config.toml
norm = "rmsnorm"
qk_norm = true
bias = "none"
extras = ["some layers without attention", "local attention windows", "shifted keys", "gated attention", "value embeddings", "hashed n-gram embeddings", "a smear gate", "short convolutions", "learned residual scales", "skips across layers", "norms scaled by depth", "capped logits"]
lr = 0.000613
decay_shape = "exp"
Each number is 128 + 32 x the weight over its row's rms, rounded and kept within 0 to 255. Layers, rows and columns count from 0. Numbers have three digits each. The size before them is the row's rms in percent of the matrix's.

# up: layer 4 MLP up, 2560x640, rms 0.0418, rows 496-577, columns 400-479
# down: layer 4 MLP down (transposed), 2560x640, rms 0.0369, rows 496-576, columns 400-479
up496 098:157152098114102162080127089068137149147124108082144171155115153141105147104128031193161105144117107099118133135102090084165178076083132158098099151088115145104128098088118117062059090113193157068105165149113160097087191183122092145165173077
down496 100:091109134125085121136210128109088153122127093136147110128147170089150108145137148080126141147140153116111146158128092109143147104106133114088121117163156130153125169111146092184116187107095208100150147143110072072127150131178110114144134162
up497 098:090147139146153110048098185142121158134178152116123119162186130148117095128177103183160125124152123149144127102100070082189090120132153105160150144138137088135129081116136106148033154089163146136111164141096130076145142163125156154132100101
down497 100:156097152121130193209162087089102107151150124087159171147145152149143180147105161142109156118124135083153122113091154138161144087158141152127193112062109129149119098102143155133124112047090162106124159100168129103103096162191103111111077091
up498 092:091113120112143090208182109112159093164124170109132079150100142158156099110112145100117093060125098104121083093073149146112056088147169176118142110110095079132051150168169135102127110110139051078083073180143142148064172156143076143133127177
down498 093:143132110139100131140125147091105148061120129106147125198113114093110089133152074119099205119180161088176091092140127141133134133164107131063125110114087200097159107182144120154168174094136149100139101127133188100124135173094152140144078123
up499 103:145125175162171112075115092127209137124111128160068110133120099136109104143166097113125147047129106104132139137053138134137121124129105164104051124131116154117141049152108124072107137154207108120108100103149085104151088120145140133118162143
down499 102:126069108168119164146171130164082078142124098184130126148148103163134158155105142059190111096069150134161158135093163128184106103081108191147114122189129085140115109143165124060132094093128176160149219104066162123090130169123104145104127108
up500 093:169121138103171179192208109117179133152149127141092148079151109132128116128071171124133190190248060143083205080215143167076119095147121105098062160138105075080142108172123101064134155099141137115078179121043125107139097143126128138139112122
down500 095:185129138146087111128144169114143141156072123134081155151211070117151150129124116088153136088205101123137114110126168174130106124148166123127162141088107122147118116140143137113141117126119094086068173110122133124097143158166201158092142100
up501 110:114178102126135084171127098124111116186115152109120097139138066144134111197071126194208169158182136080170107141075061142089144131136193159116178136099145099149087120109147157098091093146097131152094157126121157170155126156161146150142126114
down501 108:182183135129096141126103118124129127100089161151152087086183151178137103150102110130117137132123135125099179112127139130152161144138176130087208084101130157189120141129127184141140106124117108142121104095195123159103138133161155161163136134
up502 098:185154127093132161148087113091109097084118098185065121087153166081099102165112113147103144101163103077150077129073122134073121095146163139158105148149173159086123070105115106111130117079097141082127105176150139125159087123108123170187125135
down502 095:172152128083209176100052176177076068111141122176119183132154118114114097178093132140116170044169130132131164146060139145110138124179074098100080130133123195115088123177096171141157159141093109121133140144107106159144061108155165171137120073
up503 101:089196141118163164192129038098118138141086145170136119116120107128118146128168151105123107171134162117169191119185124141186147104091130116144159087139177062087122133117234131123125154131067136133081144124157121123122140149092133111119113119
down503 103:088207152121143101132095092104177103183174127119140152129148149165158142065155162142127158084120102118113139139154110148098128145100163119123132138080167086154101082128089139117162097111132145085186087155104166128118126096070085123094172167
up504 089:150139085095128108120096081129129192102158052083121112099169128175087094101146170180177121103127154098109103083123026074120160130129094132148106139109141129174131146118164153100155100093093117133142153107100133140095146142130095190148102094
down504 088:121138172132140149115160111108119096099154136124061115157080126134127067133151131104132136082139111165124081145184219181158143123154131123122147143089128078109122109119122116118153102133126165109088111091127087129068152126096135155115106137
up505 100:067131113073154143145141108147108101140121151098153067135152150085066121122161161116149146144159150121129141164109109151134160152126095156111114073097123115064111124073110140117061143147106164127100104155133158110166103109154122181186111099
down505 100:135189097107165099095129116147129135116151048077143134163160129111107132142093102082142142117133140157162165108141139154109101064130156146104066118119166160082169108146123150058188127085101149059148091144151136144132105101222086120141134134
up506 105:098110097206173110172154106103098187096133149048177093112120164140190100111122184122158130116074124072129126088132132086165131107103182126144119130151154116130141115159134080146116096132159102079133133170132166096085161140150186128164093109
down506 104:170115125196133125100099096085112109135111142116154129136086146136153134148131128058108125106116056063120118143109101113131105137122134158083088075100144120107128119095085110057136120073159173143137124164195174128091162122146140123119105075
up507 101:124150161098126087182138124095096164054200118147090119111118147036103121127101082094201104110096095120155123089144098114082098181137179114176182130081125164095120095168147136037082039174074122086096129125114157127069136101196125161094135075
down507 099:075095028089156127105147088115111174157108154097109074126165095062121128086146197114106091158153112081176138164128124119178075106086149149094105083222144122110178163126118130185149076105106107114149126111107101133053106092102128174117143076
up508 094:185147048137137113154103165106143135132102208124137138134111065142170119108139147131120121159085134168130127170121111123150083105155148110135171121189132105067158132103081208110162095153152172112121119168105164011128092142142126100137126139
down508 094:087128170162127145141098166177133133133120116142101114154079015117162172129108142094055102125121059160137117166162117221085104116126084069133091117153135101079126134146117100129090166186159085130055093138113146143120098097146155114197183179
up509 101:060154107163130170123082105114141152185121099168098133164113101073112153120182107125117116111126131122089107024146123086105141111138129149115129104109128155091107107143158131116096142141135138116162145140155111171139163198101097130125104140
down509 102:136128190175116096164148146157108103099210086125123120196137091109098105104131132122145114156102180125099088159126112137091184147074076069146119103171077123129136157151104120179101154092129106159160175152114072128118112132046074104147129065
up510 100:118116160109125157154082109120120119123106096046051120185114187153131123159161179154165166174128098142146115083107100106146123069154130115194135106102187100109125158166083127132129150126153117107100172143117133168108135131057101143140163126
down510 102:104178146143106126117123111135119161154124091131104086188153121095152119115109102110101091178142120114124128194177105106169096174088177118110105129121160120146129100067164138140078094145079122119103115140098133151074077138117161141046117156
up511 104:122189149117155106141120102080122178133132118099175146148109115110094122121151181181094146148171111125048135146188130138137104120063143125095100147139142173062149094165141115115110158076144148125139148094170127128188104152060116100153155104
down511 103:135154193167157144138127116177119116103138183155169197133111105116178197098140153133106129132101137114061156158126168165132158159154175120141107153126139123151110111111130174068153160176170132181130155094184090132106138163111123135154148140
up512 097:127082095069125111098091129103109122115116141121114122145119115142146115153142103066122126153183154084155103085105148127089135172205159116155144143121131133084111072145155163167132185129186112154161139155066202122182082141110140116105121207
down512 097:115182174124112080128134178128160064160125209126150162144128134126156083159137094121151127133159166157121147143108096123158080157101106121118085149161147118086132111165132193136160126146118132130105120158165111090101090123102196098187145171
up513 093:184092122079154167144128104123226144167106132115116116133126126112127108098124204103079103113121117151114107167030061105095120101111050121081069062135169158127138134105118109145086173141118131147172060113113079115122180164137162150186134098
down513 095:076098152115106120111182149113090056136155102113150086122136164139160150132137167160221074193079193107104129155136214210083118145122121158102167113131115124137094128182111146118144125063124146073147178071112111172119149118101082094103081127
up514 095:131129119135156068134072163157164139116096159090113096162160146150104097096133131123086164115119091132151132113105105118173090109122114131123122089097125188109114111074120087128126084153204097098156090087092208170097126123068140129178127080
down514 096:159136120088154053156139154093064085097131149181116078125057177107123119152160154124169105144081134116151119134131118169168159154128123142103162144141126069140122117160179107130190198112155159081151183201135093089130084118120112134064093101
up515 094:072099142124118105079100132150077185075162128108138070133128107117153059094084148114109097130117056139133091123138094069172112076112171111161145135133109121186159124171162125129090078176072146123164081118085082082113104132146164176092105142
down515 096:121087111157161130130128128171120121127131155117164115155140192142141139092150152108146097100091133095132163119162129090146135138125132082145125084159162074179128134087157150168164167138146164129105135191107139149096126098164149135133125167
up516 087:090110097091162151090149127184132158065128191106104093168114143107100124104097114171038133138124045131175142123124165160126111134140139097066120122137089087133058081106135133141116125174125123092159100195163157139137160070085150086178182120
down516 084:185170163149190138075127151106154119143150096136097164208120094141090143128140150068184135123131129116140103062119121142158156116140143188166144157172065133113165123125161165148164149080115158186129126094126108156089106210139103154129109130
up517 101:157152119161149152132096138138140120137132122097111111103170118070124165070130151172133134126101094109117119097103091126184107184093156141115157085163107106098094096125058109104080147081121098102098142174095160116126175112127117133174162134
down517 105:218147107152164123191081119098192128095200151091144118144096084173094114135163060093124119083138157128125168138106157196113074136118117151100158149192169138149120112196103153118093175123076141128084086188085131132071120145133106129135128164
up518 097:164090121148103078094132096113088147119146112108097094105052105130117126167163115158120084153112110164076139105099095175106108105150109075153183152146140086084162118158141137172112152141089157153081098093137117084140124131125078149132101123
down518 097:144142105080125147164177215122135120137172139139125160111154108150182121059137081064143128171099102190101156157127170143114115166110102141130140169119191136119114115065097086106124057137132114180164099127139114130123162115127115142121139126
up519 097:153171122153087130124125081097137147144083177126107145117127164122107111152154072107171114156151065150123131084117089146120163087172091115109100079148115103131107143163112092107133111116128144135209123120162086138112178205132128140173133125
down519 101:184086151119094115095154108120137111119160132139105121078142111124104102068126046131158145141166077156094109117128071172139134154139137084124157163147177222132143084142114138139118146061128086133099075097131139086124128085108136109058104095
up520 096:137107090132129129168065150147136134105138158112166145190154127133131130083089147090132119144097155131167112134053119115103117145151114133169136147148126190099084116093148152167120199156136078132185165142135133097125142130097184156093145150
down520 100:064164138192078076141145147112165120140140152156126157148121136144203122157110140159135116185090159119096111134179167121145128166129122143184094146086158121170180164168143137162098110111139094038117099113152156128051064113128133077139101113
up521 101:096126130175089150112086155099078179155115160140146167145136119154144114127074086165165104092134095156127141026142107067136143120155158125126145108097181107210112148115076162118109136122155164132107077116124155141101120189158151190064054137
down521 102:104154124132170143127143108081099131159078120129076095124145111124081131113146182087109156075174151142116050154130064101156165133117114131131161147118191150090104143172144189123187127093130165168183104107074109058101169093080152084123068089
up522 106:117074093143205118080222132176155113150161112131136141127119151059109140110078133153177089162139109034129111123098136114113144059081190121093046141066167119113146108080174107116116081114102110114077079184142105132127125159091180135112141127
down522 103:154103123111125110184127108149102138127119136157124163132122097109100122110088111129146115084188153158136190093135181130076154117103181119108131123106105154103152184140141118159099144098128115114087102105147144142085141146168107143141153147
up523 094:131148161130174139125153156093108130123184155161075112174184172122151067135130102161161062159221144118139154154109038182182112114091176136076135173133183117155168123127083081085064173115116100127105111155112098103164135161057127152185111133
down523 096:174134124147184138100135145143071145143076159178124137170125104125143125136129077141173149151109142091142156137116127127157122116110088155129132164160116128178131079124163109133130130154202088208095107163154119118126190111115056193121147090
up524 094:110057088188176109126074121145158141131177120184112137077085120110151154135110084132142115201132094127114182102154153164127109184135101149102135160145086219131155145178107086149111146146147105130105131078136171091192121178098097184100090189
down524 093:150150094098048072166153096189078155120085136091166117155147092099177129134131179127145137134074115169175068137078178104159137152119134151124140134118163111125175126069102223163114090084099083089123075160098093100144091114146166109144116088
up525 100:117071115123193063107118074160137145131169160046105094186134119124077105143126173180133104144114092120158129127124131141120173101129175152107153128130109095105145030097119137108115152087144115158152121105097115087166111176101163141131100085
down525 099:123175136105114144146143134140079125123121129127117167123192166123081162110127077138120144122124123179155117109164150180143125107120149149083102163108159175125216078137126088135114130159124131146133079213151122159052166150160106159154099106
up526 108:169126081101180163161107080136120144094110077126072106140126125096134149165138092136194156152197076064145144130106147131094125131064110134130126100119100028124136087094171172078094122161133096102095153104154143147100065145190182131185110090
down526 110:127119160104144108173081089108180099151095172149099156079153112111138114051122130119170169063179093083092171105109198161081144131111144132130118114100073114131131092166071175135162102138132157109118205085124143200102133096176094128111147090
up527 095:144163118124131143102105161174098158143133160095102138117095143137120118100140110196118186171151151119104116163073109133133089087105105172115049121138155115158150153146159101130100100148145106073050138091110125129152118174129126131060190147
down527 097:103106212112151086108107129189122087138118098080193106063140111128142096157101156130139164118141174158139126105157056088152144109152106104163174082102069119183189156183095168127110139180077157088087108177113052135117114112086145170091120151
up528 085:186085042045102136102100137135061143067147155091114170085150138120118110158161214119132121129123123101092137124105155058153133067099102146065169114101113084139090133101104187123130122138106092122153085103111109118101103129090152174112143166
down528 088:100108186146117117073150123102125117168107113144149112084171155125131136111083130138104173151169129162117137110171105171121118169143139128138136094158120150152085141169129094144098123108128130112104149155144131119172126100054130114086140174
up529 112:122105101109176056092140094139212085146141168109186116126126204127132085171162137141106183131122108099118089160128097144190174173111153164100129183103136131114169120072113158168106120136139112110099094143151084146103070151118140125101079114
down529 108:133118145098127144096117122110075131081126134106160157081166152126167148113172124167149218100129145114122078159126170155100144101127114111139159161202064147123116121138130114178128165115118147080205123129119180178094088142102182126050156143
up530 112:126140047132127150187185131110135167141125118102126131158135154128108147163116141141110115130197066201160125129144106142086115109172183155146079166151117108133100144155072171145186197116151130089190112083150174119091151169119100142063169156
down530 109:114096143149112115178111041086116127147167151164138106189113145106127116165114144186146164119114110070135113148118169158150122120122151147142106131147136070104139113109173051144128145101126116139142097120111140151118143154126144090152112116
up531 093:129161136096141138069114120117089154113105142129062138154157109120194134090177122159132160127164162087108112101129100096122123145142144109142096079087105112099161122077140128130150109138089121003085023161116069141118078197126097112125064121
down531 094:113185155142136186152114056134115133145153128132143115139132164110120112145184149071137108112131186078136126076187106131187119134124087161147122150113067173120124142126133153128131188151130094109089149133065116144108099119096155131161169147
up532 108:100103215141147162128113115156090125082113129081097097064165115089086124131129123126174114148140134114131153140143081137125111103169155119155125148105156146151163145100114168068165165080106123135137160137085121130130087181121128226101105138
down532 107:126129160095073155080131092144155104038084119102095102087133106109132196093128156097036127134120140166102084111135139114130127085133127138170154176142123134135121142148149122207140093064145081116117147103141131151110145097208172111131089210
up533 094:165189137132118143159122185128147113197138099085118120106037135206032122171133120186124081106106102147123092095086123109139147112127119105132115145104134146141144157134083123194090146170179050144143089120119149096133113153170116102160136187
down533 092:143141122120143141133116166088153158154082126117146167094173130121140062139210154056181169086172142113071122154160126095129125184127168077183127134120165127211147190144117160131147136082104118126142174135116107135186111109164117107107167135
up534 095:141118088171187124158156110156184146138209169128097113135131124101115080157183113116158139108109120122113133135116124167106103138094061130127155126164172066088097108109078122127132140124156118151186146205161084167142088173149037126082034081
down534 094:126140138170162111040134173139129095153132092119110127079137136128154118117106158170173141120147114136142127119143143107137087103151149172147161122132068133205132084175129095087183139120134156082119135118139093166155160141160155100115216146
up535 114:143146133125134139104116118092098103098093122047113074125147076036144130127129090148144106139133152113113096159166090173082159119145184149158170135137168120050089087102167107110071141083196108100107118071117151154166124108104114137117133116
down535 109:140166153072091139166114080167169103105000134132104095116172128113134110138091157076101136142103135162099121138164133130121066102098075104160168165173199133115141103132150159190144109081164146115099111150118184198149159109199070132152137165
up536 104:169146142097092132147188106178157132099172129123137103129117120086132080102192123123082104110118128139162146185122127092133125143149165130133151123129132081164137077122116155139091097122163169128106151142130118079082129106080136159125143101
down536 103:103152154183169128131119128098127106141143077086164166127109109108123124112167138101141114122146123134129160122146191124129194129145118120111127113114170081162128157072128130161109200145095149159149113170150088112114178114143238097143089154
up537 099:102124153130188101104159113057102112171184092098157087178117113158064124111148107143140100129174081121122150145121133120170138142085149121145159188086068080140138137170112062177085113106160099122108096172102110103144126135097084190170110106
down537 104:063157118188177141151064121107119133102170061136109132081130142148198144153155091082107124167102139191076101110132098139110124107148140096145182129134103104101110196119170137121124094091181149204180124099139171099171150106178164148093155100
up538 105:094173135126091138161139202137115148071145118112065100141091136122179109188214113111089139164128094098069099134095143129123071120103111120160101105092160164090131120112153127148087113136104086149133081112108155139152149131090123082090123083
down538 099:135116118089172182108095100127142154105135151164092121108059108154140083163129146124076129114117148095105143118171131079112049142088100084122136149077117093171132101104139146173126187127149125165136115150099115178119117175096147155121134177
up539 094:134117152153107138157174120086148236176103092113140125137149104166158082148171124108129158086133133143100130101098077121150186112139119133120047093159211063133115134160154082090132080118133157125082120149119138059138139084106084075110100083
down539 094:191090205131115144153113153106148133179161168143087150225144097175121137190120078110117146074099122128127145060122108172132087093127140153091141154204136109130080136110111124123120112104151160167128194098132171132146167118192135107101153160
up540 111:082141145144093172168154086163148126078166140072155106103101123175192095104117137150141117146172098125113127148139091129128164145113182180113110135126177106099102161108121164217076060113137132121056168169133153139137156082143140161113088146
down540 111:083151146135103113125145125163097158145109129170170098161144062136113216151168193083137109143121115149125156107146174151183186171150154142038118166073092117123126071162113178138128177148109186124180164171141122125129205112185114182070071146
up541 105:147115171176198124142140075073181132109124116096108076145122112107106108101188066077080102167116108101118168138145125093130132151118151153119112132114086093115167136225103120165130194200151132079137150156125053081127150144162149142103134158
down541 107:155125112089103157129123165154119137131155108119093093116130101146095068042116115153105182141143116055077077176166127139072139129137100115102092100165171176102128139103127169119173164199098146113104083120151149149154076105137112125152124152
up542 094:143102113110139141101114102127174108182142140105119125085098161117136078220076087132074121186191102152112138164112117145075097103113156164059115084120182072109126126104128108084183047113106162143063157131091104148112134141159095161095133107
down542 094:105158136138114081154173130107153043143139127133184106134080088098108174137099094147176072084088179131131115088123103124143157097065079151105081118095091160145134121143151129100109129146138085099119133152147154150160149135026218136109134125
up543 093:091125095147097072135177161130175159157133142060103129097109147117188140134122081092136111120087191147137121096117142104083145164111118157132108127093132184080113081147099107108127016103118139114134112152131146100128085136123129126098146155
down543 095:095164093121167115092116110180178072073098204107200112084168186118131129137142134134122121075132168101137141155142164134076153139138075153156139188078139165095128110144160116139146128114157068152088091148111145139112117077058102144163140131
up544 100:163089110128163072139120142098101110110113097126133113134157141109079176121154170057199128120117179103162088101117093134116104171129147164107090105137146110113122055126147125112131159138167113150162124100143152120090134145172124101115095120
down544 101:179054103147131123136117106080135122113188095107151142232077086128134161117114159091147102110093130104149110096116131166049193178209158108150103150096098097080162109151136161072166106103149152136162099140164118184093151118162126099098067130
up545 103:139164095131075129156121084089106140112132159104028120058166113119110049138110123162137124196120119115170105118148084093086140153127110125138166152112174134127136154187083140132124144090121106148188144123117183062145094128075144076190120121
down545 101:146087169161124113137187181099148088181141125162189173099179095142137131093192104126176157139073149162186124098116152105189182162144070109140095183116112101181135182169135129111125109144120104177086186077136175145089094163060143136090107101
up546 104:140079171113123172169119103092174171136074138120135132188134137106157127118133107153098110101188114091160144147162127101162131143089145102076103144113134130107182158152090118143111178127156122132151167142165118161134106122115133114087144248
down546 106:130077103083081139154124126133121100125181185124053095196111081106046083112167193093059101184129143144106147166147151140092121108121182129141156108133100119075097120123119118227123101124165098143113114132104135101125132118079066156144020169
up547 099:138148148073109149114079153103160149162150121050097111101156066108197139108113112159102103092088157168168154120123150135114122085139113150115079116124143137167157114154153166058126154141148145123137087158141139149118110139127124143081119148
down547 098:187143082132132154194097147173186114145138127123116094131109128168161147151155078084065120104171072113171133081147113053160108174132166149083118177071156127037161107091090126086116104206140126106181087096079157188104127108099106109182143143
up548 109:127108054142132088136118125105156154086186132129122149108109128124135123085168138158100137159122069165095120130089095186153175071128168147084128138089128147073107133085165126109115077082143120135116064151155113135132160158161134109097064105
down548 108:122111064141066119127118111211147109140060160164151151149134140134125121116124134147074097124132076112122202096187134187132141104140128148082137155090102118107130105117105107103137181056162070095135086172196177126181131085137153089136115089
up549 099:226098159162135157133160138136157211103140101168074123134103130101113157111103154144165180154115118095122157085116175115120121097123123110140153128086167113106099117158111135113131133063176060088181116156173028093109111177132138152113105156
down549 098:063166147182173197071107178158138140177109116109113125102146186073152117133088119095151078122116143141109088137131103099090058088075120168115121126110087118078126159146153111123184112134145123141127118103125166171166070115091137076099106100
up550 096:147125072092154086144153135142142151075130100111146128085068164143139086155129099123143169123162081155083135133072107068152085151087106169173099205130151171134153121090164077116133112097085147165100124137104169063158082102141139152110091158
down550 095:095141160131103126156078113074109158144123147175141140119120114175162146140203165129133169100138159131146096113188111150145113160149092145127067114120170126132166115100077130193134106108126123106186085195095088097096071094172149088121043106
up551 089:093138067122147109121213098148119089099138146147071072083154105136102105174133131072134085165155108135155136121062155117095125124085192124123111087224116100111143125126180108074130076132130130157129153136162109061135167152141147109225136129
down551 089:146130170220134119135120126106090143147149152129134166080084124156166184101093112172117126125169098178098079157157187149109115186102093152168113099128129101218132130145092105147121155152124100111095159105149165126146144154077122088143184100
up552 089:136169109114140141115100103071134119130140164064173146106150166131070115142161111120183099185156145058114183171145148088202094105161109114161126094062095148070158158120153105059099135130083190185111161127145150113118105156132146143099151126
down552 088:173103112128069151131147123149126058106141104122101110124146115111138088125162146138073051125140113089100129121166105164137114177105137159127184122168135137168097171131168137142161162106162109151191144161162143161143051093109135087100071199
up553 102:105105141164133135084173116102174142172168127086101137069127142119082097163099068112126147148193130125114177143067128131107106135168176169056064135131144147078107136153091136144131097143135117125128068088105137110107119134110072125068110139
down553 102:127117145199156094163192123099106103149130072096122170112097116098144116185119176086104148111144124090117096131121126144123070105107133151098094131154082186129144072114120084151082123137128117156108182143130132103121104139125144149114099114
up554 105:109198086155137124063107131093126092116192171161124122096165116087098113181112128177101138137135124157156079093135015131101120130158135132048100155164177069150159115087095142136121180150067072135100111185126152088133161136098085100134106129
down554 106:191170142097171114089104176105147127126155123138119123086151167179126133151062156161125117126132107159113165131151104095178137093136138123130085190231124117178119141099101168134130149142145182188099227146129132128162030148143141116099149113
up555 090:077145119134106141150132131186171137139231111136073148117114222191130128153099175127111123148207147109103047124131159121121149161091107141122116168122119109127104134120113132140167148130128102154182095120146068098093123120115058168134115161
down555 091:143131165149108164098089114084128143140102125137154171104122095127086149099092173099148048158119186147135165162177130159161160079121104086123142146121152121127158106127112102144173121144107118090132129158074142095115126133107145055171142181
up556 094:160146127146142077136162080147124156164105133177118110125133197119156118156102128099129207146198194195158121113159105099102134174170133168138161118124114092134107132120119078086157111107117110110115095124145106092135098169111208134087123148
down556 102:129112122128130128131090163066134118188142084164157121087096115122103154126084132127027163178129118113143142173134101173134122112115168058163132150154133103146167121175146049098124126085145166147110146081174115083206139110168153119107121124
up557 103:117124130145132090103135109172120180082082094100105125172139124099147111147138131107136128181177105118098111140092084092148112091088154122176101132107123117130120113152166092149027094174109136112155133068092151157149119147135130175130119135
down557 102:102123099141113177165153131044085121123091132157152111185132157112117096099168157087087109047050135176147101104168097081170127101115145110129126112068146123112102153166124119131124148166150126141207074159123179131096086132051120132147044183
up558 093:214057106147152086099113114160135097129112206120154156104131175103119091182143070149181159184125166081113109144166158126183128216158155162070081168170110089132119157203096113153110102128092070141109114094156133171141125139085130100129082144
down558 091:082139161141172134176149155095139096138086130143088139118114098171183130114162149063085091053125103126104109117135165133158107140083121078160092096090135103075124100122136088091134129124116105109147166186121085115056159136141128123148100173
up559 098:152093125121124123129139080191166218096160156085101108123115178108099136159126099098121159116061164093106122120107108097142113113096126170084080097145179121139137116125128198135082130124169131109097105101139146146079124137152113139141179126
down559 101:110117125127161161200096112103093138094052123096130148133098088152166159115111161155088121162089093098131130139160116146125100148130140138085148149094132125152098096167152101139133121091098163128093208117182151098133075121065155093126122079
up560 095:113147100196217130169160136133100137130107155073134104125085102137159151171089160078093151109130176107099113089189153142118096141169104142098139068150157094120142099122110157133123118111122144147128125109117128090107144152118127110126104138
down560 098:128114174152067136094171157125190137109175091143132141107115105109103155170149156100091102142127178113092135126067155118098121162091160091102123150112110161101163121124106089187122097099172149168085089127125153122131199084083100105117115139
up561 095:137145152083150110134108128120140203125119075065129103128129174162097050152137169151168119087130165131114092145118034092120124078092103115078100162162141109152090157102102136064126088098124125137133145122119104070125099178136109134145060127
down561 097:092126136104133159111159139157146103063116115165099151148155111134104146082092173117134135089122133122167070073183166137175116104154134154158086121111140176131163091092134139147159078140109145130128092160144114098081119074077114090126094138
up562 101:129114159138134096093167107192079181103124108116110142091112166136126083150153155192132121164159124161193137117111128127102115114140106102120090115097178124121144177096136109186127144149191039107064059106167129131165106091161142063111144090
down562 100:098095115078132074137106130111147067146112162217076099077099134135162142136099188086154138097157152101077181194167156099127192066108130140111120110104112098136126189158094114093091182172116121110138097111155143139024091130102129123088124150
up563 096:127110170154128145102099093128126120191148105115101143180100161140059078096107150169160175090148117113153124051110067102156168135106117150098136095094199128175127093114094074149087095128148024082091093133120146127121123151124098155171095164
down563 098:041157115105170183128177167113130152082124101129111105115201114103114107121192104145114107136100143104118108175118087154155149139105143143121152085136149077131135132214129114194059142086068132110125178105096129146108174137127153101092145150
up564 100:180112117123142166158138121146121120115123099075125044073094135081135082127175176159142136151104078071148180116116130203112137139119122161083159106174115089130081109103097097069168151110118161132163122132129113128154110118132172141097142128
down564 097:111167157093105185121138054107152150083135124136121157128126122105120151125135130081087142105179173140132082155092127110121122137148090232121193177138099150117074171141152132144115095078116107169062156186151075142144103166125093151113168190
up565 102:111140116097150130151127137094037112142170164114170061087164163095102086159099147177072106205120133128134157071128094087099095160120120117126121124109153137130148120165067104118146136145150101127190177110120111152119148112095104174117124121
down565 103:147183114142165109126145138089135134131123110108132091078112155144104133169134194126101084126135173175093113113137132096157132176090149152137102149156113050185153103174136146110103116099134130108113098162141070212092133155178097153120085147
up566 087:146115157136092112173160123156132151124076091164087122132060142133140167164143078147086107108077148158115124174167154135112139096152122185135105173189138142104175128162104112073125141076113111178118120044152149134101143100066115141130086083
down566 085:111096091146140139093073116139136178141144137127104151123106139112117116100102148116149156113123183170127158176088122079119168168077129162078098121091138171124069105072123168114128094121135108138157130159137096158127153116096133135103178110
up567 098:149135092105149081151104078129192142129107143127152122133124122115137142089192109149106126190195183135182122138148134164110103124134137133140075106115187095104094121143172101111106137164135049100073126108091108123057133124116165172110088115
down567 100:172166113178152080138123146126125141138073138150110085101053156167150193193123151142148108151145158088096161114131117133164101133175124138145170126112136170066098132170077139092105113204148168104063141152131141101123138101076149134090130097
up568 105:138071158101186148086123202078137137145131101088074118103109082135148064187071071054191098100082176110131171087072071172094148088138169133099094168095107156080145090097112129152126117147136147168146193110114134046074090152165167109086202147
down568 105:124137170158130164140133160102122089079074133129062093030098086131113131092098124122110157098086124085055164100138127152097071081121111178106147136193088116113192104158153116058154136186119178154100117192146134137136103065128082094086181118
up569 104:185140134115169151067159120122129130108155184055126084046089125094120149169140168053133140134138063115114127128143134131080125103108180132126059123144132081094126104162152106153109076110065171166115166069124124059131130175120148104121084138
down569 103:118194195098109182069108102159097109098119166194136090121121174117206174161188128121152131131103088174128119115145119143085039118163080153206081149061089164110159116174179077150121104117117115103116089206131128149162113152155123088162119119
up570 099:115096170147186071177160078145140147141126178130102109112110103098136143136151109114136138071115134116119076227120131098155124092132113125138118120075109099157100121129190098138172156095119134140026123130060096126088119176155113175110123083
down570 106:146116052160084122114103153045191100182088111107144110097126109138115103096131139123109100100097096115089121112154126130166096170142123067109102110161129092152133125114101129165163100107163136097156115145174135159145143093134141150132105139
up571 102:141140130098088085187170114151157147152217164110075114148131161161079144111128106151142096137146135173096110105137096135123088120056163170119133140123135144103116097127102102144160109141117114171086061133138191069100085110126102104159104092
down571 103:099162167146110073146089131185164068192106147139183093167144132156123131148143133099103123162132077164102149084169110127150124112152160153101163143143094132149154161138140114185147113108091124082141146128107106102119089150145107107153089125
up572 111:072174125129173066107099126121115131092153149165076081126106086123141091112087127120086164134158109099191127145125135129094133136142116125161154150138138172090106098101196152150102114122114152124092097139138170144161136145093153131180114116
down572 109:111201154146121110111147127125140128098094151113106097149111083157108174179113178110148153086061099111137164139157159151111112179121152112102145084106072132135162124136111119105156117152241152117196110160120088146102089143125117118132144053
up573 096:156133105170082158131125116125125100136145130132135139150147162115170109160118138112087162165175143121137096064129113095132132117130089162087137182153182114142149122137113149133162124155104099146144158062131206167125064140114156121118179090
down573 096:104115185083124084134100065102131104136122122192166133107147071063085124164172151092120154115130147113137083092110153131104119139113115144202146157152039122192130137191079138101162172102123148166140155161088107166109111123141111126085138072
up574 098:108173134072143069110098132133146119093131132077119174134129148139118129097104090144141095095111103136119121131114140135148165091097165152097038141131149134083169102135101150123086087180104080068100140099090140139142125167154135144158176141
down574 101:092109106197109143139077113160112131155096097105150032122157115146173107127104134177098134145095136137138187139175137109166161126136120120156152066125054129146142153132100140123128088153125157085165202147125129078126127132082139095113166116
up575 097:133174172164162151096105120097153156133170089114046166123112103106155088118164185091072095096094139117119140172138109168174128166127121119136092142163136083134115110124068113076077072156107118144107117106159076063119136121100095131138170087
down575 098:103180149181160092133123080130153146087154136164144116159099124140115138117101113127144145145076106147129130112106146131104136069148202066112172107088069143131163095130080139180135080153106114141116132117119139106103118165065083094175085091
up576 103:126168180151150117075097122116100139099099112144171091085124092108107113134098176142205135126111128155159118122122105136117142151126129136114145161135120139081179138108120136078124151173140122151106114067079091103145143138146126148158080116
down576 102:153173180079119124133131131038189153129098125124095037138072159154135145154068165090130120102160037093127094140130071128148145094117119150149123097116163119036120170195114168157114132135114160166122161103108116091155134130087166182182170204
up577 101:069181076163177121191114098089111120124144143143069104159135116129095130111055144153114109169151128103126157111139125115143137140124121139172135115113143195123109137133140174119112151150174123102184153145130171126170092111109160144125095077